Weights of a small transformer language model: capped logits, 7300 steps.
Each number is 500 + 50 x the weight over its row's rms, rounded and kept within 0 to 999. Layers, rows and columns count from 0. Numbers have three digits each. The size before them is the row's rms in percent of the matrix's.

# layer 10 attention query, 64x64, rms 0.0839, rows 0-63, columns 0-63
112:462535507427546495512430502402445551483512491494475392541525496592352502540496587503470536538477543510524419464530513485528469514360535480526492478543438529457493568497467454418490418522438477
094:499480416586510566474541480586499501500541466545391546513402483495466486511438443474509457603540429449523574509397479440514458464537502524502521476505468537446448490479481463392555577413453552
103:493548480472554479589458484365463448483537496525538374547564468484512548560524547534511554590468527498505485496486472482543470508514446494612646457510499501497475453488586517491557420466577512
109:448420468390511480537456454468533482529473416470513549498494532512480504487485485476487436480357530536515583576492478554487559454513576483590561490397588465527483401487491499441522450540418467
107:519480487398534501480431565457525439544433432498519535575418461518577516503491487466458547525422534461477525467427449434542589486536622449545442520489468487540485460530406515577468495561442420
106:538563541514406485499572418485523473577497450482292482522511511516499484516476489495503422530541528492470575480449494534487524455512537553459445524505527471526444521543467469526507369504496625
108:435461472509489552553553502445540354449513558454497428540453530461482409530452408525449498597499501502496530522466525568568442445613472548470572440499462493471514491568461528515487531401477527
092:499562463494425469502465574467442526455558530360570515436487458493508516491512470613610460565495465502533490525543593553536599500512472488449565506502513470527530479557524557419508395514441506
100:568524551385543444587553518442456451476479545442548388468431479513534491471462540647536509452448496443478573535474475579553531539497527484530434521518491455555508547490478567539527471430532555
096:389565504496450498428450534499379496457438490444558536512532597447563497528556494433458405586517529484536549496508439516458477465437542536525447455516477422519568524454572465496523537548432429
101:417444504586412552531457505519472459443628503480489518513485405492501524487517474554534415548505541544454552526468546468455534410618562494546520456432432549455497577498515505594544486505546464
083:521543505524495584548530568484448452438472527431477548508517530528491413576514508589514518546450433498510425550438523502517502495531482561613685496462532579465497483476547558453525458466543542
097:445507422479577537536490379514508509518450481461537480508496525406433496482517465518529505534539553470499576468490460367533524521632506516382508505472469559513571496460413423586500490449529508
100:479576538502464554527522592429486439363504525462585505453548532548625439526439506534454505518405495554466540540467484538492483446576461507524487501496451439561454450534580509493541539479532405
117:406763482486435510456516491504428499455505545490561512480567506526486513534514515498483470489504497478529534440513429543512469494499487507445511446460513508491553502427600543456495496520522414
091:470471506489530489501527462395397412530562452561511475503617483466515466595586499508494486501511537443438422538421463483513504523425571547397584422457569490528509582463467527493492521503484528
104:481521520478527613533528487510536457593472516521455521499525507450409472479472438497392557499444542505478489570489461476507465516411485503545475483450575525422498623452404511559501646520486451
091:567361537496520530478509457434575448532513457525552552541433474481623490494486420553512515456491541452503441548514497511436528586543527519465540545518415524510560503513371505438497555474416533
096:527358530552520487490460511445555492587524432498486507542428618544584505460444493452476513551563580489460517494449478478451450468508597451536532549495482447484456526579431500508421505457406463
102:530512415526519564575597573534551518462496503502478482507458550444409516414477471540448543488430484454500475544495527462518515466600386501479602439461471432524568594528538482541506581473536441
090:516425562467571574510522548638512562516527541481489437541508467468593595396445484449525512392550473474515535508510516503509462490514445497472389518516446508466526404528580548460517459518554473
092:512539470506539446503378474545483555580464587554514575502445547457446547457530506468489518473463422506498498445594573423533585496550511422474562587430521520464513507485456407522436505571538455
089:463395537475534584439586471545423515570520567430454551488523530462458510438469463557406425411527519551565521500491500595505511521433568558511424511487464516447560557478416547532480461488501486
092:535551572546464601499534618464498565471403503512475427424420535472393488474450496471510558466545498471445474578527590553473539441568588503505483505513440465540551489519489503517471462569503421
106:484469487450528540512513497477475385475425448487598522492412438449571473518555487546424485564516484427508509535493444421521557589502516538469457486572497406553556444565499471473484539466362514
114:594492422541562469477533452496554550565548410494541565480653544516566530578487580450555466498472435436474486450472552407414513465465520506519509560483532540491519526437571547473494468519470531
121:516574482559536473484463425487513568593505531533656532512535505430529539503530536515446417456464482506463417481502512491547543486450573497545511502457415564464554624445462468572525542501441441
088:557586504495477517476527523490447454548544401512597595524566514481608490586510478494475442454562472540562473406454482461569491455524540593577537466497487556419544457429533479565442521489488504
094:475535462528499508569426497523504526545482489497432318505404531450399546471507526534539510501561513507523544488512529433550516557470446451530513431595458432502532522556488427563487465534453601
089:540479502482571475572588471579529525536534486474381529490383470459435543483440480570487557558493521538482595541496515513475545464454446472512419536558437432477518530564465479567515546572458596
090:429511558527492503469521507481444455499465574528511499498516625488557493539541482464448500473430409521527663538469446576571559496501507524553590520503586446529602406495517538480489482479510546
103:489588515402493425465428402531533504656606497520498531452506474576440488483524555507483442448484492540594515532463527535518546488527510498444531558410509478439495511470526516389471509519451453
099:444515462400508535482410473530536527608405467515519446537540516479488421542421540479524520514400526560448558504524489497506569497578554481446631492404507538477586494552462440488497518487444495
092:545447484568458631537544543496553494462457413470552522533390504478553521439489461598502489518576533578547473503521505483502519392588578502557508493511391521515556508485456473596471470509479488
090:475509533461614521518527433425450531504472420525465528561456595432460397572443532471453522500440498518502435538501550528494495470473499522579556395554447558420445527563465417513559478460521535
093:493573541507533460520521435409534384518469491564573455500422498491607517549525462451433555523622467495559550461507499461515521546545474465527587553534514451532485384540508466493466526492471597
108:494482541597573490409497502519436572453574504513604508477490497492542491454475573510408441468486494531526457544513555503400479490397527416481519566494409487543568548508510534502524549564404428
104:509460484606529563507478563589536484479653553444464501400506490462439472504522466556469442589467475547507518490430475423475476437487499407494487462520439537441534546516492493451532587528421457
113:528469434568510619541612527437447532583484581453481525605554565481445546461536540487543452547508509522578548475516578573494456451508540567524484596437510528458472484513558472486493558529469541
091:525419476452614492423543501472559479524484551490624527559485490487555522490515465497521562547506532448417529469430440476491552561468576539485513502509485542466519559549388585560510605437569490
092:482617513620511549520624474580533529506566503551460431464446471466424454467406520507463488552594482522391519538507557452499490502514477476466495520472413487430434557521469501536469496567524516
110:508462554485392559558539544460467520489433450566469489476527528478519516523612461509460512448534412495552469442421417508449508495509484527476418490595420433464449485447486454500481464444360460
106:424524470461491421499580438593426494527509552546458485473577482452540464579500461492497482604464482558490465498425590453423542417540474534621551521468483464388485463464499480486524483501445533
106:487463686439530518415483585466514448462539521443478584511535473478498598454417437487438518522445603485516543456534535434413492490434469519536518494542475514464487478528546525569455499481483474
098:488510519431506497485463478541527480524575559498530392482513568484490481528435510432469475437462494543433427590463492557477485471433399548451438428531467471599509507513501536618606460559449558
107:576429480538502503483609491370466465489406447526452525463543497583543502494459518520490601550503452527507501414451533482518502466520613548493411502465470584489509492424437590549444525518510475
104:559476480437487563534474482517531489487476411503457530484540356566509438512587479497618543515586590485565472427471527504450466481599550472565531573496505533466502451501513495424503503451479405
099:481484509502514491415446488450517516564512546522479514523473499458416479505633508494488514503541519533511474506522496461464488525373564452519421530572461600503569632503400395494436536499423516
107:411500461525523453472515518519446500488482562600505590527570517468528435559552441472475529495558464624484408560479532415512456583423509436485512465479548455509489459515462353528532489502539471
109:529511507479586503525580424486517514467543564483489529538475472379508528602578481450502510468465455454606411430422512468429536553529544468504521648460548480560474509474451492557496532537469495
091:509466473540502399513446498550519481509620402579469464425569477543471537493518386453460507464568485523501398493512613534486502441490496543498534539423525528451515495373479515574487512491515550
100:395472546468469490426495531531511493453532592516450477528411561483534388549553489454468576462477467610474506556506503570533506531438494502504636527478522420463484473576503439428467528573500483
095:583403482338521483479500460464489542445517541462544477525548485570577461533476553512497526375478568510554476451468445495471490555524509463447495463542587463491498517513531571406503552464502397
097:538396499496522405502502597470523528512563421437464489482450549460480515441490543590640551590483518565445441567540532494462457430504491451464430531448530533574443454529459476479453516472483521
097:538474440477462479536492528517520533526542482499511526441460481491532463500570517476462381425459482530509493558615494450411470550502519462515456435584533482522473562463591433615571571622536525
101:510478455523468447479605413566510463489535516515481609438569477478554479536499431504502386526459390484518607551444486520427537423548474467491470520484615505479503468457542510483584479500463556
092:487527534534578544519434523499494510423582498485578534471614519501493456500503488592506500356525558499485398504487563563431493528553506502453589455493564496559501574481505615526463528447535530
102:513458378441503451497466461467560565485480513474484506505540537544440528411619567465444490557477550565637520465534460410477453458440510499452498494471489501556505509486594438575530457569524523
104:472488503496400445438502505523490527455443465482514514521437604558507522428551461554436497518547511571579488435556450585491510497500597564518593434524509397520442481495563600578478555493467501
101:516480454487499451470426456479487564435435474469551574480571583467589479571499560495581515501478511530473463414554512476414508478479440501368389551487444559524479562565535502505515573460444490
103:512475436542453446532413558472406538530488567589505587473522474492560550470519564465555438493487463587553610419508487545413521469485519455413555489441551521550546463558508574549536518493544494
092:557455566489381423459450536550490471434511463456594505495539514608574526536522448508506597508449517523511538430483395553504496491486482466522539505506600440522500401528578456505466516489546420
091:451630502477464500491530546448502503541501558505607465493570563463517512450536519509554555503469506535395496441518448539588553465502586526521465494399474586450519535433465419575457543535486421
105:540485494467514440508544466568478563521511559452522610442520427497444439462529599476510448404454489538583461455625503504563582533511496535575529502450482466512481540435506544399409515500532509
# layer 10 attention key, 64x64, rms 0.0831, rows 0-63, columns 0-63
109:556441519532497537562591495551561469482497641587569458559532477534545464458395460485545550446496503478456493553512482481479545472577448558516561518477445534477529439516544530547568578515459391
090:444520491525503580474500408591516510487513475495451443490447577443408497523419464442517489519540438490468507534468579499476410516541448537597611444477413491517408458555456476448576540549496527
116:502459494493588561568518494452425451502393531605484468469470525434492509501460429519503469315483496575552500499527502461587549503509505485480530441460484538412586481450519551486529463526517563
110:548565486558481542413536548528511523478547476512473504428497536481528539580553518464499603486544442533525455432579564524502497559411425625506460541603389521514494554490511488550505563481537570
102:451508543487487469455502627425451443517560455464532499552447517605508445468480448569507490570457533506421522462446430446482646498563499397533562513533436510571501498468454492545470520532482464
100:463445484486621502469485530488516481430548486464546543448472551581565606500526542499503541488474498487577453450504553373533453487502498450622443511521482535489539451430543486428471605458531426
103:509520498535559394554509526534464547523348641464484517416543497556501555483528569506484487535475459472487527490602484457490505542464462520465439525510546487508569484456608472446578488590533495
099:511529447484480406498452525534432474426463542534508539523459549480494620523446462475573518511397402468530449573503649556469471513560503502462530508495597518525569535587519554519528495513468549
098:563584489474468482473522454562555490466596564513451481461490542458459595514490461494493526571449453511465553498523531517510543578510528435468471532611481563551465588499392409495470478511573382
099:505468371481518446486498525432480536444382404454512442506439536506543501463426477488414512544400483423537451404491500559477448468511480497508453489562381529498460522462549489504529522498448417
095:438454457570440516596407456594586500451565482526472465501490536490501541472478438471555416525460533550502547518433568522412485408501538482494477465527492560540499563459529541608598553535510472
104:497518434463502360496471475423522481521551491483477532510566458576513547522513609477536548616453527444477471497506505480449463539498507425424519506516449453598381504528420497580433535485502447
101:514572558472441473554457513359496448546572478579466515437524534511583477601514491520528519478499450493563504517500480549468429560413545613462551458539593520531492485557463482484475499524395533
099:564401495536465536513516533568548580464514556452398455506433523385399505463524412537558398419458483543528518612471546514546484518477515499472465514494566507406531535517461494481511544499510549
108:573348465617485474544470488516505567566499424549490490496461482504478539520549474572491598491485547484458413512477514503464438502532495540504474528480505499417423532515354445568527447490460548
100:531452496534525518505502399573598516504514559459494491383548463538586519519545468553509417602562530563468517463526452461499551522432390522522446508474481490489443551554587476509503521434549592
102:518466490556547490553414481494477456450510477568530530544544520569589538511553497390620455486558477533529479473544526503364481461553538509445618527506527417568432500526512551473476485441458529
088:512509465510482500501489503560543432447541492444581478552479573498586516526564384518560480462481538538471446566520480477422492614521491537430598556502407553491571492487450495453538569424479412
088:582509516534480537522574450483533464583456566486522447513541499543545397423536445550545449538541555457450549437398453524458496514543481511481621530424423421485471426523486519501400516476496458
094:517518485479540466582446533570502478502515388337506506463519531450460462535543542574534456553484534465538548497468482375554488472544407601467507437451514436488528534557510557534457541482538470
095:539519524409497536480478475583474581545484445498553443485524556500626545468456487493495489427466439485460521475479430421430516409475647497487424528415483547502467485529514547473431473453545436
096:511464491446533468382461396467495505526510367542496511498513541546455483478542485475487575465478502401437522504495503496474469573454485441375507518498538491603518478434447579404436437504456497
102:430555550501535541493555399480419430443521477486478506545626451577486505528493459460497473488589522587507412482461626494520544504496501558555452517468537568456458555514484565563463540437555499
084:548596514517493433518463589505515393509492411482458493501567581396507431556529524535487521531520447528517475430522548556522471466563453564473508452438454542443567513558491493526438365436514514
106:504548513531544399527454499543538505433543565544393581506558579480496438543559513532525560554503424531512489473451551520477490447489466471464547421371555618539534515483465567493462455454562495
106:577469446480555430523608509549527508518471541491494468506422426526476623451429432455494536496367430466432538545560524498441532463516521421512485506586484496461451464524473406530476513552457484
112:499486536462396521520528508509544461460494435477455528577433543608485423542458484459527590546540490487551471553494464476410517574473463513501481568443584467541468437635499566512566429526499555
098:528471513476525564548558519557469395453484524479487494455522477429473490406481425462440474440574456499538532471546557546621552480552458561482553467466497553422647502449539494544481455562488552
089:491510520551489488507438480464480471569427447466515513569426519428551537527494502430504538563585536504495501545575529379473551623421497518559473482462488444459508449509509484572407437539465615
094:519490603519493632539470511439519522495539341533480572538478485535529392484426508502546526473536574487458513485457504474494432477498582489478566501511484554515453524434424549523403500442444535
088:451462573507488532435474534425476490536416479498499435473467548453519490461555437524481423391508426451488530501529436515537597557446537466464506513443639517581584503469551563536487510530485590
101:514519452411520472466421460445587534603562435565502463490489476539447483476500600502509472450462515364489515494428555482478518485502491413440443540462405450466443505498539524383505455493483460
091:424465438441527509472443429560513542603428434493509517480551506460500466534370539467498431447424485509446553521493507458508571514559505441385540472391530554527568488511478455496560556506462542
093:516438490545475585496529513555556481497455444415528538499441521428545510402507424658539406522569545541502435496563531463498547408577537534483522493469469510505559543472509464591475470515454481
107:489492455518510596533462536496437519529498463473485403529485447479506574452478436504450444451537514564502483401495453597565536480522529456445658434539522473463556477468478566598495478559425529
091:522469533546532575490506529475432400520485572531548460485543529394531539404532442397472494494550477479446521517543501483588542532527471408454491507468489482510575376488535512485483516588450613
093:502476538431446513585528485509505469527377470528361479488484561454468444492527427503568533453539467457497585464509484512588543512536461612525425488501545521463501494509495462504495418491552638
117:522484500581552559559484598585542499422608562477479521409448504481438501517480535514451410521463463544550490513443467386501498451448470436484525474510460506439544553510503508463598580516415533
111:484516544505528419446482480577539469436512444536486472388411361500570463534533498504493560439497463531461437533484407432485573545507476456458480421544436428542528521536429519502511430464539447
091:497395453495542504499507465535601506453552570457606502476477458525453535477489439458555500514476503504503502555488495413506560562504468561498550407514498542469440589503456582539580618459603524
087:506584498603497529521607492550554539520532533489445475485458498484405430557425530442459476562548449557416559556503588508484461445484441527464565467508413439464423583525482514550532447497523543
116:494550408481582421447482461556533477532550548474549512487476449524488457498452509504557501563473592515417518575575579478546509501480535457530551518415601590533533502531489532491525532536657508
106:610507477570458539488463527432588528447540478442576568502478474486546517530474508493525498374535475420502527552555450514569422583442526509396486470518524515617434563510468480530494528448532459
110:522522327561526538604542468525502568482422461543488433512444525504508369511592543488557504472536414509511464485437455564567510475564503492463507476466514485487520493518474500411600524482493517
099:513497527557515472509521525438500494460424436486492620529473466536473523427559512586535483570512524461570580399548512462525493503531567463566555585469517538386474486502501454414417544445574450
107:443564532539515503552395520649556511484604554511545553518439506412441552469541472476528429472471550508523534567510476525448528516524443474555599513542505438497481507568533421481611514490498501
107:417505488584505455483509561511457553506527556449523498516471626464463542509456495503417465487417381529428496576471482480525501561386416520393460433513486413541498520513445488542497511552469527
098:550472506501469456429467457467465466574499520488492454479521437460477519435612520591507524547523517444474511534551563462365503568426541485489445618529522540528501646482435464465463538467463497
108:416509446528503460459501530532478472448492558580515614507543533444476453556493459463474507433558477647474410554482511395497472591467504446488513454504584473545505467506449393502520479458569489
109:442489464519426489452421562519527454518418431510505483473578505630534435429460548523490487544584528566440570533534469486574490460479493544553477380608472530446503471489513486447485428459537481
085:542503536434456586535567471475437502510345592436504474535439537422532478528517615522498484476464531504494578536505419505537520527528504457540416441562463478531524492611527468439480448549508474
098:415427535480499546464462522486510491465493594530473413503464545481533385501506457501509544409494485589477498555576505556561524506417447553429591520452550447403537494522566422468481510584476532
106:526429447349521523505472492493492552445454531471546494514494547549555484534411534492455486371487565508513473411478410502504528596555548480450466463549595486492521489490543572413503532498535424
098:515470500523484420511524546513551524545589460447464491489492472517496529464489565554618566641445534517450453558483488504465447462534533470511469514508531446592353399553457476463422524499514484
095:535585524537469477537427509546523571540530414539511498504511434452516469446499555407363470492587494485508548473420584522550490525459421525603520490527483449502421461553567544501454418459521528
103:474553528555409460513538429579596491461503476511496571458578528461574448543505463456512462447502452577520579498510467552514536415509462467593482438513608559533462523562571446470488553507425554
095:507546536405495444583572536468427507456503584486545451501477383460522506506482506559519513522412505554481615432533514499631586497509472426530481494507473552553598523544504537488546517503522432
099:500504415463504505473477480445557574521507532466522511559559574566463514397617569477445504565501571566592547468533454398476422467485487481455471445519460449514478494507585431553509464590530502
097:483486512554523562565466571453541392496556591537497535428546418512554520481478490447502450509556550479425464479538563481549526428548419463463463524496443550428474463430491425493407527570558425
102:554539471490499475464366475510512579474523494522490594538554507535548493621511589482520551557472542492478449464492547491443454504492443467415536574579408451484421531535535443448521551425472433
101:521532542447521583492591438500612489487488434377512414534535558523423445493479504551453527502502507430483400598479458485568484491553463547575484486529501454450424560435522447424503484490508500
094:533476530477416428464402527548490499435531420473523458546436482522577607492546464511432598476417568573486516456553535555486492465520490456566514560535512452524482457568562374486462471481531475
087:556347478498551512464472430531489474508462468462424551508464430552475485516474491492453463512553524499604506516468536420398471515476413463420537514560593429482478481569513565445521456469493592
104:421524512504420522503440490443521463513498488535481355578490556540544526565464419496472557608524537464419520556394459482437403486475510461449507476502496529512497451557528487580591493523452458
# layer 10 attention value, 64x64, rms 0.0827, rows 0-42, columns 0-63
098:567462485652457558488591541455540456500441453630511528572458473470507485475465484468482572396417428491451480502511515495510485476495503558515501494498472431523466504533480486513512617387456475
101:440457526538556513518416458540546601610487583598458424547551484511514461448470543531504417557450514525413497466396520503464528478498613481500567493483499519543423522427562550515530494490513530
108:457530539514480493466519490584448446499527488477478505448532528553576519463501515316531376430514477467492541489592481584464467525547472450463578526490471400566541506471512543402492490533477533
096:484414501589529457502458494599562492552495435562498463446462485443482526466568492470516547436617591514541451470560522468506448461506464440498458535536442550440444484494438389556518560424546452
087:515467563415544559414522493526571462531512532517506572524486557640538578532621508538523557482443511462470481524515417472475496497508529504471499404432536536551497488463515521480558537521628416
086:577535474460522586557452507543630542515508557411554444524547477468481496549495494426584441477454520511573516483490510384597546532482474558449462475493452572586453520486522486518577525523493425
102:509482558507446535458512546472453581384485526460490566443488460465468495470569616478489448480444508504483598487529338553450430532498437450430537417552478516525491526468562522496482552525486552
093:406473466530431575445530409493477482432522526463516472548474556561415591510486504509478419594409446477523520455477561503501464484505572480570475582488476512592481519493508472420478509377487558
100:576574463474536582498495522497487519551518489471538499497508472561543597435439544560501384418448482442563466472453438437510456479509608527606557459516485477430527495448488465400516440480491432
091:560589476486506463496495518450462448448492562469604580406513470558532541472496487474525508497489483563504571419509549550441575450526602504455581511498481540540624475448576537529485463455406475
099:553457486528472486488536381517400499552432477508492495410545449507535514456539522524507525473520488506395599481499465573558464434543548602416482450487421454437441475587532474530423547504469539
102:407651513477445553447548529484470474454525491500602455448521517552506459483475486453493512521498448550446507386482467454495561370515452505533502526542503422577530519482541522476427483467504387
094:524469457508486593528575445479485425471521563585458543498556530570578436487498515542473565578582525481556512399531422558480520517510569452460481557524515446531450544549453501440597522416529558
099:591495453461528480507483501394508531495513470469522494460438388540539559439535598393497518556464544559506458496522591430429524446484563538530564549563427418546475464524544496456491457471422519
100:562422542496511459516587579481568431423605507570487505549449490479536430484475465436528369490491515553439527458461516441516547462558419522436577554498536501493522482530423478543463422539488548
087:510463436446566491471513529537426566465547521454489551470488476469525598529456527447583530447564537597503483466513546541437387500563474538462472623544444512447572545447544554471404515537491475
089:483469595445545458441489482497526466492543562519468493454516453472482529427527513452498572483640477520460451355550493562540482510443447567524535483517464516513524478383525491446434621479547471
086:549585468481445598545475413519560465594531538521460546510549470511436462544499473535460443480498535507473458478472354495497526569471493507424482523521565519604431575485470538559538543406504563
096:520405537519486553506421545626514427456478456504469488534477583473529457503427493469500503572407549462583516511457445526440507559564512491525468448510368461532531428566535559493481528454572549
086:486485507457490522405526495411479441506488457536428443344466542533432436451475532441504510487544454511552467499586411535510497506420414481432521512441608420509493484564569523480468517535518503
100:437490452517520549480480436456601569530521454470519508541486541515504463481436567479478464541528510481530564533507385406549598509566567421445496494464561457468483421453578489527463580612500454
095:453439450479484523540407516494507485488438443567492423575418506423580557434452397527458485411481478547532524458529496526527500425472518442462502514637504569532451474473468513475540516436402504
108:468456546446436571461555508433535437527572437537502508555530518553447476415483479496406463536466550409461526539380459489543513555560465461574518537443499513513474497504426539537470488613445414
104:408475485505481504483445462576432432439601511495476582543494525548468505501435598450515428547571445503512543502570461404476515438432483444488505504595514506561431488481520576470511393531518450
100:537417552477505470505529512541500486491451537393456526555465496530539494489517506589456557493581445438505476519519577549438508556526449553349540576488576457563482439595435506471542479421502546
088:499491406562577513506556478537414533659453541553586552435532473436477558481515559637469509521457510463530492468453525442534485505509458493460498540466543495551550561431497479493469415543511456
102:502441470476491468520538393478484605416464519467551540463427610496602471513473445501508402490503535526529551579435526573493536507478473446583506523374472446533471493455545546482476483418491491
093:460507443420537512495443489538551461498439526407509518505447465331428465501497531524528414603456494480468458527503542486481512456511444474409515408428473549509561569569455511578466464493538483
086:465471493526498524435538560506426533462426459456543590472556546499628517537527455612448520527540486480466382409572528438530486584513459524425515496476448569485482455512503530569464547448552494
100:489537479417505543406489497475442427529568440437539465517411469508488495462494437498424488498476425386419548580445512508524526470491517420524574587566490459479453581460491509566513596458496465
079:607488437475505536535492512506496516540454466591536553502462601453531530549437428457438411502480487450583496520402528571440395378457459467480530514514551571484472550466512462438484524492512547
084:473484472441509501515434412457498505495545475527504634558518492527488436429513549515503573523520565448493515522494475460530503408560644352505483471479501465480530484570469390482491514424516543
103:549439536452448560544565445552478436497448422532472526543383451488491514471565495488513549508532490508530508473418479452490509476519377574497514377524442485544493484399528514503473493641456477
089:506515531509421604475512528556494545462460562473566499541463453498499534445505483513475459518401377499454548490481483380514567602580490588465447478429535487528520561569575426500521501530556527
106:495540505481507533569423454540589456554527486541381444555498506539442544528520455478555504460522556526512449443442466382535546452554532538483555516542472477500476557411546469583575389532516435
102:447527599479512480517400488536506555509544483529509573549430472457554487506406440504501364461508506541372526529544466471443618466472541431537528427467514524493452543443459544526438542525503486
115:481429537482567441536463529468568398503510443584542417554518488453550478533516466537553566523495454442601603497568543516493541398510567524492379518586472469468512476508546506538542472558501485
112:478589611599533438417452526491487458508544526381506562504479397566492528506475521482559495393481440479427587540482557491473474553535520517506518534478500474524574504555528450470428551553446468
114:429494547458553548479528542442452573544533511455417478471480498464455486492507573490546528587457488530562594536550442485428470466462460418475556416532572446457509469399554535457485480575556599
102:452424414457541538577508444485506563469456397464510538520445416491550536599513514543580616588499508432557523502515443540460513514495513462454497435487492515476493444617476523552564551437507491
099:493581513546515516460520515567442449474470504451480557530469456541521534450609481510498507433501514465571539511530458511531473476442571513524478476562558583566502521464492564544513650457328499
101:497492491406496475483450518469569561436466564367537481447522506572440595437496512541533538609514447501574522470524482452554555411456457563522544542441446578502418523521541448546501481504477463
109:579537537480534494578527504634445559457586513482531492466443522446499571400518460491575537456568458540524546524506427642453441556485543524475576546469498509496499578532518493495511529579499469
# layer 10 attention output (transposed), 64x64, rms 0.103, rows 0-42, columns 0-63
097:523492433510520519538521508482492464421490526494539489408440560458449447482516484472551514487522471520498498503584608509529515533625341457465456555545452491567533443493509499434541527404566594
095:482449405478485519529460402506519536480533505468529621519543524489484580485540463568560402475374534587426563552458541469541522451533581545546457462383474528516475499448491508504503455455518510
111:519574487516446497490588468480416448446543555502413539496553507543455573489466525339497468457519443459478491470552513654536498520493372480487508470488471494582502450480553477488457510506490551
089:532400464560492485416472517437472479561515475528570536493430578426602463529487514467521499527528452516525448443454576357551481528528485564464552514571570490510553496479400485527462560434466527
093:443516485531528565552622593536493486509558513499546542496498463444438488458443537565498614404501493450521475533541509491499444493492455477509494449512576467404521541363599476457521496491594500
078:415597491548539494556460428553514437562493423525641553505472483476518511529552513462429570484589566492479487471437527447503481494542463550492568473507545465418574521459561465526483603452455518
105:502579493557503525462570502497469596419388545493430549448537441548409564470464552469505470496537479504491500485530454528481451519415520489512389519511387470478466609418547490539510447563510539
087:466537476490406526400477398514455458394479551462528505488575575480456522483518473451464465563538508459485568511540432465493465488575547542555562434548541479530517476446604490428559537476388520
102:425593469426577488508456498454529508491476536557668456538540499500504545461492472480431543486431456479491408477594511538544513506451530500539445532474449544527478546536572440462552556444481395
097:443533456564456528489560480515495548390476549465641520417526535482473506486538520455485416492499395542476495541563559567549499521560423430450619477509448447522524562512552479496525465462560486
092:603563444492471413540525384480573552481439460492529459454638508485488535515578549399506496513460490440486535493486569519527514473457455432531471526492429561556468439468474435549458505479419536
102:449702392514456578446482493501433481458507543487538521421563547462404406519480557496510462472508452507532514489537530449508509468568416503446514488419471465531519574503530522450500488487515483
088:456553446503494485437558550509448495534481641510478538507455559594426417487457510520542457514586524515460522482431532552414455500490441513406430560510475421498507421454545516491499494419583452
108:512556455483524491562494537445455447501466441456634476450522492512545505508491522400588475551554455458450515482523481454518517466518493442524481534560442534556516415407610440433495431447459607
103:534424518494444490539507532463496424463554459441419536483460442468448429499511482447504476532391483503495515512549522549529546417556414540521630451483580476573436463585447531548494408451538481
079:500529523535422464483453572527471448448550596530567513422443530492507504533507566483483549531491427551453452527536617407438438497505447525554476495625552474534515519503576400549467538507514571
103:534490505638534482476584482554508516553494470516555534497551486423530581479544535534490540510469479524463478429530545401471490441461486530462573470485513549382552603452438462553437605497546548
092:513494495524466461520535434490523426583495511549363493513502472548476459386527404498462434487520550485507503454511516521533520498464515576438405550465493486513443530495356496533468529408451607
094:456397443502454421509472472578540454448515552492448516561467614491490417444536520480494522534450541515552546547477485461473496478544431447500638514456583541474522532472524484373451579484501470
095:412486547464487567499521494397491530493481539482396452527453443562490514464532466426477596485636513517492511450532443554500445469481500498513354525522417522580486490481502525510439412562507529
079:459504460393503504551416438546479531580523483526599438540528527479548390475471486583473464453415526513476577410579476455517545451529501426495474522418549513528552415499466553497529449449504455
101:443344497422541545499464396523565478504527576520490509488410527458440417492480509529429441484485487509523463626484545531506519587481533432411529503485480459537464569550490513490551572496465469
116:456584489423450643476539387486456466477503474495509503426562445475475428440445535597478437482488566472487544554480470498533505528561567549518521520389483460536515507495447535447588433501514464
100:458671529446474512470420495511478516397498471551511408448487590594402579445495513506535527469557552491539507451536528474521447505569467524451480450474464512476485464463601489424541502514525506
107:516438509464491472529601548547546512501523487471377541512366420542509522416493429494503547482499492524488564576456485512441510533556408453528508536445549466525430436498478477448565520449560611
085:460525502511549494498514504473440613503534487501612589489560471602558522427447552470446489413462495585482433478496497502468554471481536518526391473414394545470509542479510532574473567566513477
090:449470550494437478478486460493444539386502573396542473580515565554583555557525533444553523465546487503502578419517462540520472468471543411481538562473529471629469465455548522465526463522584532
104:587508438537438581454416478515551495556387476546445538565479442483495477480492470470557441576505500468541577506476538443446538487493575567433452483524642497511492465545504444553525441582470500
094:514500543504593518529529563495455471420508557563509563440443479432510437540499498614471577442530471528489446544540546455461410546520327457483554466558533475475529532441513528567526546474499473
102:401634479521507584522530461504474488560425472460610529470568459514506484489523487486501505536524441464484518467443494477580557530490578519485674474508492407510506543570492459578524517479456512
086:482486523523494509466441486478555498478594503462466512531516466418430472578427499597481583505430544441460449547397615550475468526496530497566530450536475528523538434475414508490526418537387457
090:519564426376545514500456436532518542460442550570532421508513512466479473453536513461493468450458513479580589442517471478488490443570580497443503505561481528461547504419578555409539403446437543
106:479543450598518358539426483537486465506544460495485499481503514549415484586575483452484478558421469515495420516471448521496571452556517505448578426516508472439499587460524485507474577558475388
102:505449464434571400559438463429476494503572404491432544512528535611508478492476553501472571435516585521562498453397446503466500427469547553547451501466521479515518509451445560511431446420523459
110:483424470446482436613376545537548427455551501483585442440492497515591452472500449579499530494475529554467504477484444439516553462552460553501589465495578535587566490473547513424541486466497481
092:490512465424472464501451471527573443545489529506487453518551505514426485447562539548548496581509513479489625536546487609564474579528557435440589518514538507594550421449516467400530426456498494
103:435522391520475523450488437543486565459484543430530555527509491534414550467450544499444513562480503501460436558511569449611497512455573575482466460463456448512411582446602488490561567482549478
100:488462532459485463487493448515469449532473377553432546557471442470461509422452429550576465557561455411458485483530498521556548536488509534436528497426538500499440461368417487505466380531515467
115:496439496484548511436451450508530476490589423503651476551563542461567546555524555456515483533541490425425473426512515479574505539564494506533521539448369559495511505451434566437481505491425501
096:541540501434500469432512553467412444534593576576476488510573455492466468459531530516502441484472543487484519435527612435480508492439479549524530435441609568478567558475561557606495533526514574
098:494445544539433534452543546603488565559498420495446584505473450543518504424477493486515525564480508550395473588402484485477508500452506450493564482368518468491455457577441442494493569523581507
098:432508487497595508480557546529399383551498561510452533509510501462515478460480475588465536484543546539524510475453452429506561447473492693546565443484476494416507440498507511516511468483550559
110:475531558431419485466465450521463413555461523468443511476476548466433530575427458484585521581497563493494463543552464445572579534542600594471533516571545441576478522578500511472485555459439486